config.yaml
num_hidden_layers: 17
hidden_size: 256
num_attention_heads: 2
num_key_value_heads: 2
head_dim: 128
intermediate_size: 1024
vocab_size: 2048
hidden_act: "tanh_gelu"
norm: "layernorm"
norm_place: "pre"
norm_eps: 1e-05
positions: "learned"
qk_norm: false
attn_scale: 0.0884
bias: "all"
tie_word_embeddings: true
parallel_block: false
init: "normal"
init_std_qkv: 0.0151
init_std_o: 0.00259
init_std_up: 0.0151
init_std_down: 0.00259
optimizer: "ademamix"
learning_rate: 0.000437
beta1: 0.9
weight_decay: 0.34
lr_head: 0.00498
max_grad_norm: 1.0
warmup_steps: 355
schedule: "wsd"
decay_fraction: 0.801
decay_shape: "linear"
final_lr_fraction: 0.0
batch_tokens: 32768
max_seq_len: 256
doc_mask: true
train_tokens: 243300000
max_steps: 7425
dataset: "wikipedia_en"
Each number is 500 + 50 x the weight over its row's rms, rounded and kept within 0 to 999. Layers, rows and columns count from 0. Numbers have three digits each. The size before them is the row's rms in percent of the matrix's.

# layer 11 MLP up, 1024x256, rms 0.0408, rows 493-518, columns 0-127
040:492521543379523576519505514501442527457494455407449455497455623502436473501468586529466537519476538452461511472484487460580458533526528584508454422543476413423538519505553548524479522552411495523544453502514478556480453449598414496535526455519511469517582489469445637506552521525568489461484454512520509577463384581567527516488483505573587461477526413515452560456539625493423479491538
013:564488583513576559592477479482469566520553549601448445566553540577493526522503514469539612537527557607571419495532556552520517516472643500528520562617548527519537544547659539460512473530509540586552569489567488499553453542539504545542506530438552421519550449586551528606551521529483438505491533541553559513448512492468517564532534467590543507576616548466474515570446549535448473526497
053:508445481350497548538464600486526489548541530384506449499481582482465495495413502541505451467484392565458504475485508502496476408455447581444447507480529399383473518487547464459531443490584452530500498442492560467481502438495522535504479580468466501510483516526609544516441524475405530411613543530601529472432450577462537475460487465454543525506534485500552520452486561487498584383519
013:468475546531432549465461511490542512518504520453495528451565585516551601524517552551492469519484552545566522548430456488510507469569467520388469534566462579512517501478473544520509543503452494531538502448512534463474511516523397506514544459527561405502581456444459532518513502432513578464474515499455616510588556491527491528449476431488586477545574380542418544428549474464493482448497
012:503463503526561464488438507532470558501465437415449501506495419532457334537565535532542463450510548468499483464565537541525554480498433493539470473472576526504463555474598551442481479457497569502471491484564466479491470539492544467411461497508484560442447482464472582445407513487517533482417509550461511498424451546431529487567523524542521530689539486481545436517432460516527521467530
021:470553501626485527446546553448437458474516486443552498513539443501466490553488591471522478476507505500493448495494464471448508495504504448408513539463521481458565537531517504557505540477526589518490546534576522504503531448458457519466555559504503424484572460595575525396453553419498604483490486487470539495474538492477523539482539515548599405574638361416490565526535493516471580489623
147:377424517559615500496464598384584608527494566483474594419471538487538523447505488460507514564485481482511480541492464426432401522336430531480521546521457453370508444521570469528487503506427487472455379476591440454485503467499470525481521490488531471497461486441509506540524506516485456419437507518529499597452534554586509462492554506435539475502407480484463477540463473476509460401548
138:462481547503495449505448513493481502515541530518483480529469461384501502468487450484453513459530493514501487558540447376447463574472553627479527646404535510561527529461514507561347512479417551460494516436470483470498463480458438542469491423519472503520529488508509665457540505418508497433559425562516537506595490501484541587506478437429512483547503507430497570531466565504452519523553
013:545412541487437508513447510490571532399451444591522438495595514506530509431565548476474519455486478505566510529469586489433475473499586548414489459541370538448402394438515505467556461515475473504549513470459493519475455495437324500635478415518576516511509517466582463491523511490522529492504515441510459608511507520560421516509517497544537484492540463472495548490572540519492533432492
012:549513454411567547572525594475499432497549537474422490583524504526480514431488540492570535557492518499620518541413526485524555525460543366563505560570424515479446568510623533489499503507495514595530520487532455429496569460469392471466506435396530488492518475475509474503549447468512543491480493536558569506553505563444554524483516520561605566617593427508454579466541538500405544566516
013:620467510460423458499380496527524594516482444548436409507506502506466399394440512507428493429468616491491524428522466473482567493531499465468453517580453589398470445467553494481538504479553522497524533495472416467566469494545457549561530474460544517575527493501559471505470483534535594449537484428483489580535380567537523464535437443506499549490554420532537553579503552512509470451520
154:527506498456436491483403480378436513524543468456486417447477534595520471544589487464353434445508451554494466500484495414498457415455431453593479471587537445476521523620490495538422435508498584380398549487461519538493476500429501482489539444571482400454498472455523500553474529447415503443471467421441560496478482512448520488455561538512453434573472461482516613472472418537463467466499
147:516553506432445444557495492457461563494475434543435519537507541552508483448520446478549521483503543518514460436482491477524515555509496574394490538490481502496521442401555528471511486442458352483504517472422515465534542441448383525473523462495540490490525480506544483528407579554400537477445492552404497558457497567560515486415469475559534566532523452423456493514478458513543529491569
152:430446423494587456537464553503650501508487585481507442563459466483520445452550526501481550523553467484449622418496495513472533473488544458465468509547477497413449539554506481579437530530499536439462499441383546503494478515601466556552418542467526548551485510473515518511549636513462515453464471509396543534541501562526460498478465529588562528535536493479510534411523494409494470428535
122:439459573559566526551501473456519518494501491337471398417451607468509480561534533507395531488474531523424533515580557583524417516556524539486513515624498498561467524560543433511451565457601496392477435389542569511539446443545509595585429415564502465525522463504546452481531480473547511473581500433565440531397420507507507412487484551533481513521563466513445478542458490504366501443544
156:435458465486573463473541548473500537575531527549501478548523525497531513533593495544466465534529561507518441443541474503498544511548509517554589553513408491509418576472473425540440498515600551545494392505531545532486421505501502440512471472507459472486540503481532627466458599507419584454536474453495521565562477500477506390516553472500530463555419447508461582442489528551536577566532
158:591456514384475563503511607539557458554395443559508490487565528512550524435462397470547448448543536453482493493593503471456509485472493489569503475486526461635531532479473491448452473562481523602543554440525552522530544348513528592550454502501513503485571619494473530484554448476425559435478534465525448571432466514544538568448490458528580451508452468444518520455534492494549457471513
013:495488499532627491565503519412505489531556535544508520554612429502448488470524602520598471582567409474530402531465461507527458535504469533543525533489508515504522554520599521411479433507383540464478504537512571562507580473555478472532468450455425484475434470428515447544348562518522461461493587436549467504527503501492528519513532550538521487608512413454539460416591525434538512519504
152:441355553468539517519551519443518539409539523486532559481424550533497524569440591470522619518605494486459476573493461478414528467460523477569512410523481495485457463557517465547448530433561576534552430492573455532479464483498459514458567494533548554629549484542489588491481546490473574498485412425519413512534523458455465583519540457453455565535408524622404553572465465441497523493541
011:483443539479443537497420546448507528450474479468400392482537535435479496521516497460497430468536569581479465514471494529455466509600453540405465473546451559387494469420529440477548545518523495432544516516415500427453470448483550560565540479462481492543469393487515492452488476485534606443618521504458480517490472528531475602483457484518532537339530362505516486485510609437492465444466
149:524487496430490539460409572543407491496430435491558483465516512430569473543445498521404477570537481582503482525451484468471534493538500512534625453494474496519632578521545461508518498447389534449544542501506462593535530444493522545528538469513569448470539457489453508553479517542485435435508495538539538476476475465536499501552522552428517508553476484454513497462458652498493558465389
026:403516465461537556485469543490472472504540488410441541458502506483477501574445535472461472418526331490389404515472486511514492486503565519525558514475554548442441455565459486577516442514576600479516480458556510466567487427449538552512492610438424533486487607514568571503420442538500599565497537494550498458458484480523423548527440601440489483517436485427515590471499550552449461485512
151:473409587419581499584494428515518495512530481476450486444556534587535459442509584447463467406490506374545454453561555492556564504476502463455508476508486456520431517566578470518552488470485481539468518603524516537446563530512525438405596566576540475496567555487508513480447428455435520530583521480491537513431436472428554424547510593528524504505563469448459510440538472416425653582504
149:511511458489479541448483530517458540516487582496449499491455511488535494533462600503589510565584552509436541627458530362400462584501505475491427550613497439445538489458512493474461511567450501566446369516538602514496543420523530463602462550422527455521524424507437472461507445481540516516565520473552457678566534494510509579420535496522467366513521479433441591500440464528462529403455
154:442444513534516480423411594487563560442498509505596515486475471594527437410389468527510500413560454464466488415559567576567450513521496517532607533548546497492521459479453422500561515488491598526545500525577558483513498463527577564474540475509494493455477509543460458542504401473496488506467432511372463474469444498461567535477507528506475483541458501491520519597514448500555500483490
162:537451482459541555557441541491481484473516485505424459435510523493526474528523593465479546465493454508529432469538416498476423528400517436443422530602465424513462460505498593436399578503509547435508443482448544535490466477567516596484544475378524431486489440502544481500483434530536464390448489559481446481505481671453477470515497528531541549571491484592538494440536600541468422452533
# layer 11 MLP down (transposed), 1024x256, rms 0.0337, rows 493-517, columns 0-127
026:575543471542438487547386505469550492582556568536595523546511491456517458513448472527592478534451493544448572528437537522536515438546486519507557548525508534492555435441469516518553490522611466556370544510562534476538551666560530475497430450476493543439411447544498428481494427479381425584507414555528524442485587488528466519456521442418483527357487643568538445457495466495599515517549
011:440411496481495501413452436566533514509555533528584504529479528418675534452477458522504489463475509410546515568532470534492562470476471503555412494468419532469445444509485483414518471484520547420438489491529465577556514467332488429535391522541532576485512490490448535562485405490472450559510615577473578435512528413467466515438468612437491558559476465532445443531570482519573534483483
037:542569445573445489573523488462572479508497479503563460457492438454733446520464506450509578518545569492514524513508447530494528508541427503548460476479494485545515461482445464521428534507414514511512497515502485473542550566471458482351435374591535571586488552491431469492481477520401455576480489496488480433456486487502425545521469549563474612424526588522547501504478472617529417633515
012:511429510535464481418441484535528503462532404558489472531514463521394463450518484450491534464537468580465480499523559551508549457494528448513463504464487513471527499504415504557573426512473559588561482464513411489508493522544541580497479505511553468538374527521653378453444535504553518627611465455506486474500437429564514511506518488524519379380420493497505515462486527534442492462500
012:450530467460464533497527524459423450564469657524498533490459553419278501547453454502442468501534496576480516559509476398550532513557534598469561551544491452558456499445512495526434477562474460467509530419500525438480472387515453480560455541447475484517513564554456553456529542469487518516564560402471481469569521527510420526448509441534476491517499545497521540530424530543521496483502
020:497486569393459487481525381547512574509472479549493511479425468469720469467443476557541503480524483559590543508454545516543555523444547486521495535472448496478482481515481537456512617511449434456518498482427461580475456458507480498568539363447415535503388563486548390496507483550484561542499545532502444483537474502518521468487576530571522556499509490560440500476517562551458539500504
146:491592470499409435597462425528423464487445467556490516589479426542546447555555551516526467483485467473517582508616514480524486472534552542451450562495371506446512540520540495457565582500537364529522560548595552463510520550633478435504422478481490538468454448588446346559494505439461488527516450544488490436538531485543532487499493528449503452548477538431562550580497434582462556523497
130:529461490504446455512514519474505469464457518505517444505389569594578503534504523502571421543413391517401498524452504554494485432499418577519512524603514406564479422568490629482461524442482484551529501419524477444458456422550425532470502490509527522434384448533500531574483553548558529533469519520384485485455512483559503485447494570513570468527585512511522519529585474467470499477456
014:516622486515469581441509418556426546488518499479441541482530528562528506553450515514601536522467538509508487481484459489453528531454408587556474408396537493485521461524480561448519483560507532490517561515450433528539538582547550608503504520523553495481449475395441415500506490434471481513468419463495544412535485495591517478578408407424538510501392475450589543445500474485500539542510
012:451508650493446556482446364419472470512509528474476452495501547393406400515483429516532487499520530479524515575524476469431464412564479593505486518464452524509455495540469422452521461568492573486394487483494490482533378397453576559555419492550566548440541445485572512461568492479508472513597548499445430476542492419545529507445415552507517502481512532546550449495512445552476548385665
012:455527547498482509527572370497397501470487531420466535496564425477535564520494447511629522554522433457490438501514509467509510492482496570499465459490503546448610448463483538525492526461586503430450462490496588574480500607473521421484528432468498437487458509476539478472431589426532542541568494468519558448504520511509464464481415394421462569537416493509531483439444520405542509453551
155:482524455490513569518512571541598461480513509512546489477490488502507420500580457534572521545457394445489512457631493504448477446370510464509524508548595381566589621539501511455472513424399458471534539522591502474529522433594422519484438404588532436570564521486505558572447552566518484547520552505494508498603472575499586532550448465493581591491403494490496485524482590530464533481574
141:527533459441521516527553500562559385509505493583463510508493493454495499500477559506499460577467500512502481557480482473588525527472466535473401547507530485507488532391518515499445474528489497416471492584540471389528543518537506478495449512496570517487476441328489593492518549621491460440501490499563493527415417549474489456476507627460546537415468497421524447505449520440428515529428
156:573478531540477566472527467515479575520457444564618411461465493540519463404563399595558523486436543518534480609622452496533501593494391595549447499551471523519522508510524525448450527445441534442466520509563442468468571417515454462532468477446474581428455524448501385455500432527567501583494585598574494506458508390447543434529583529402425413581547478415520439501466551514540540535493
105:559463466502536487522474451527477482540569492631535438527501638532624533509511450479496418522462562540450453546414510490597496506472516498447427391476543443561537556579554481505459486496461485451528544476512422489487550497588538375519471533461442508573439558447529456545541558525534491510512492493465495424477425561498580570457501395484532529480540539481520494459425503516524494413474
156:605494512578494533565491466571488606469491404517444550483559498541590462474474531405465561438507533488533491441464531457564497492507532519482495497511558567487565519518455537562493458519443521449501548465538537596436616435559540535526465452511589453557474502508476436548411509517578480419501449555490452590517488466482538516520654574503434483525515504570539410492511421527547530450447
158:515534523490492468487470457461538468381474533566453477483530527476510459506509531521448488571506438514584565459511503512470378508406521473587512527636546541449390555481539436605399492489495460426485444520566554556473382524541525445541439480534472419497481482480492503520526421468503544521514458497484440499570509446504572533531523440499526503515464513539523471498494555604443478486495
013:434551555456419635443371495503490459463468554472556541497380530417600516474569538548590492426454569474571493539472512451485409577523473569459555395427464463574477487554462489474566516569435527531530521493515400442550510406451490480545476528510509525389527484489494463368568566412512482434466453501479394547488427539519450540498536509510567522448532507532417531539497467553442495474480
162:475545529504489536581532419504529520479566475496498485557456466531527586613551481519449465375405492549534501543496516472532432602541604436526510535525520546532523509535525463458481486478555489479479548498543472496578506557488476500493534394502473377546456458495441411464551505537554448619466417518362462373501522573429394503446481496508562596506592462477505457499561539543441468456446
010:554543549456453465553480455598543500473561478501516477488542468549535530479517452462591547561445457445512547528519547481528580527475520468457520484505467568529530469531434519516514529449563602561463507502505503556550594534548437438437535393538511465490360530532569512556437491505489525606506450444570477480456500476559508399491389499443518573430419435504517497496481465461535412487460
158:502573381573496449505493456503566447511541480560482436569489546492468526496491578459507582539507496553570402523509468490508485544460498493487482518532542421621404519603494503502426539435588448457449424472527579445481490540507499457503469422461481530516479543529426508535509426564523475436447494482495479429566513471593456482539518436398548601500534395557530503425503501541455531468558
026:572516495497471476560545498547474536502435562534512472578493469498999471503526513475482504522472566537531520487489527535514581506460473535468447542512527471532459468456530484495474548455486449480541505513443473469447580526471472450495435398519553465545496507497479490525490455479429433434440479537483518440489480578411537446539531441519521517575498481511502486510507500453509502499463
154:439486438513393555394430555530496550489588446527474463473486573466588483514499497505561546532556458579510561600565416564455455427531479537534446537515482496504473528501410469489517634477516508401469540508487413512479479561504413479430459495629546479495585493469514437452488550586580471507542569547529468519525533580603497578452495545462534460551438443577579493589467481481532424500529
150:524489438459519573477552495367456513485523509509513538559513520588419529502544519520505585513490498495480506486612399461449553422418544556506451571400630517524528523523499520497512441487483483433447581455480396507561491524519484490428517447445545441501486505507489447514494480585544465483470532479374530481491512527534478491506570483525528537474411542552533478537476499440538490476612
157:635606485489472489496598477604535458538455483469438527506427569559506481593608525515517565547462570531491517562438497460465571484588486487423458472494429478472462502452490493536474488533434407421518499519413458444520560399557512422477477449487502456546606504475443463431463479525578568445597540514595552450511540458515422522537554444475607539533580467476409578520587452482524515477426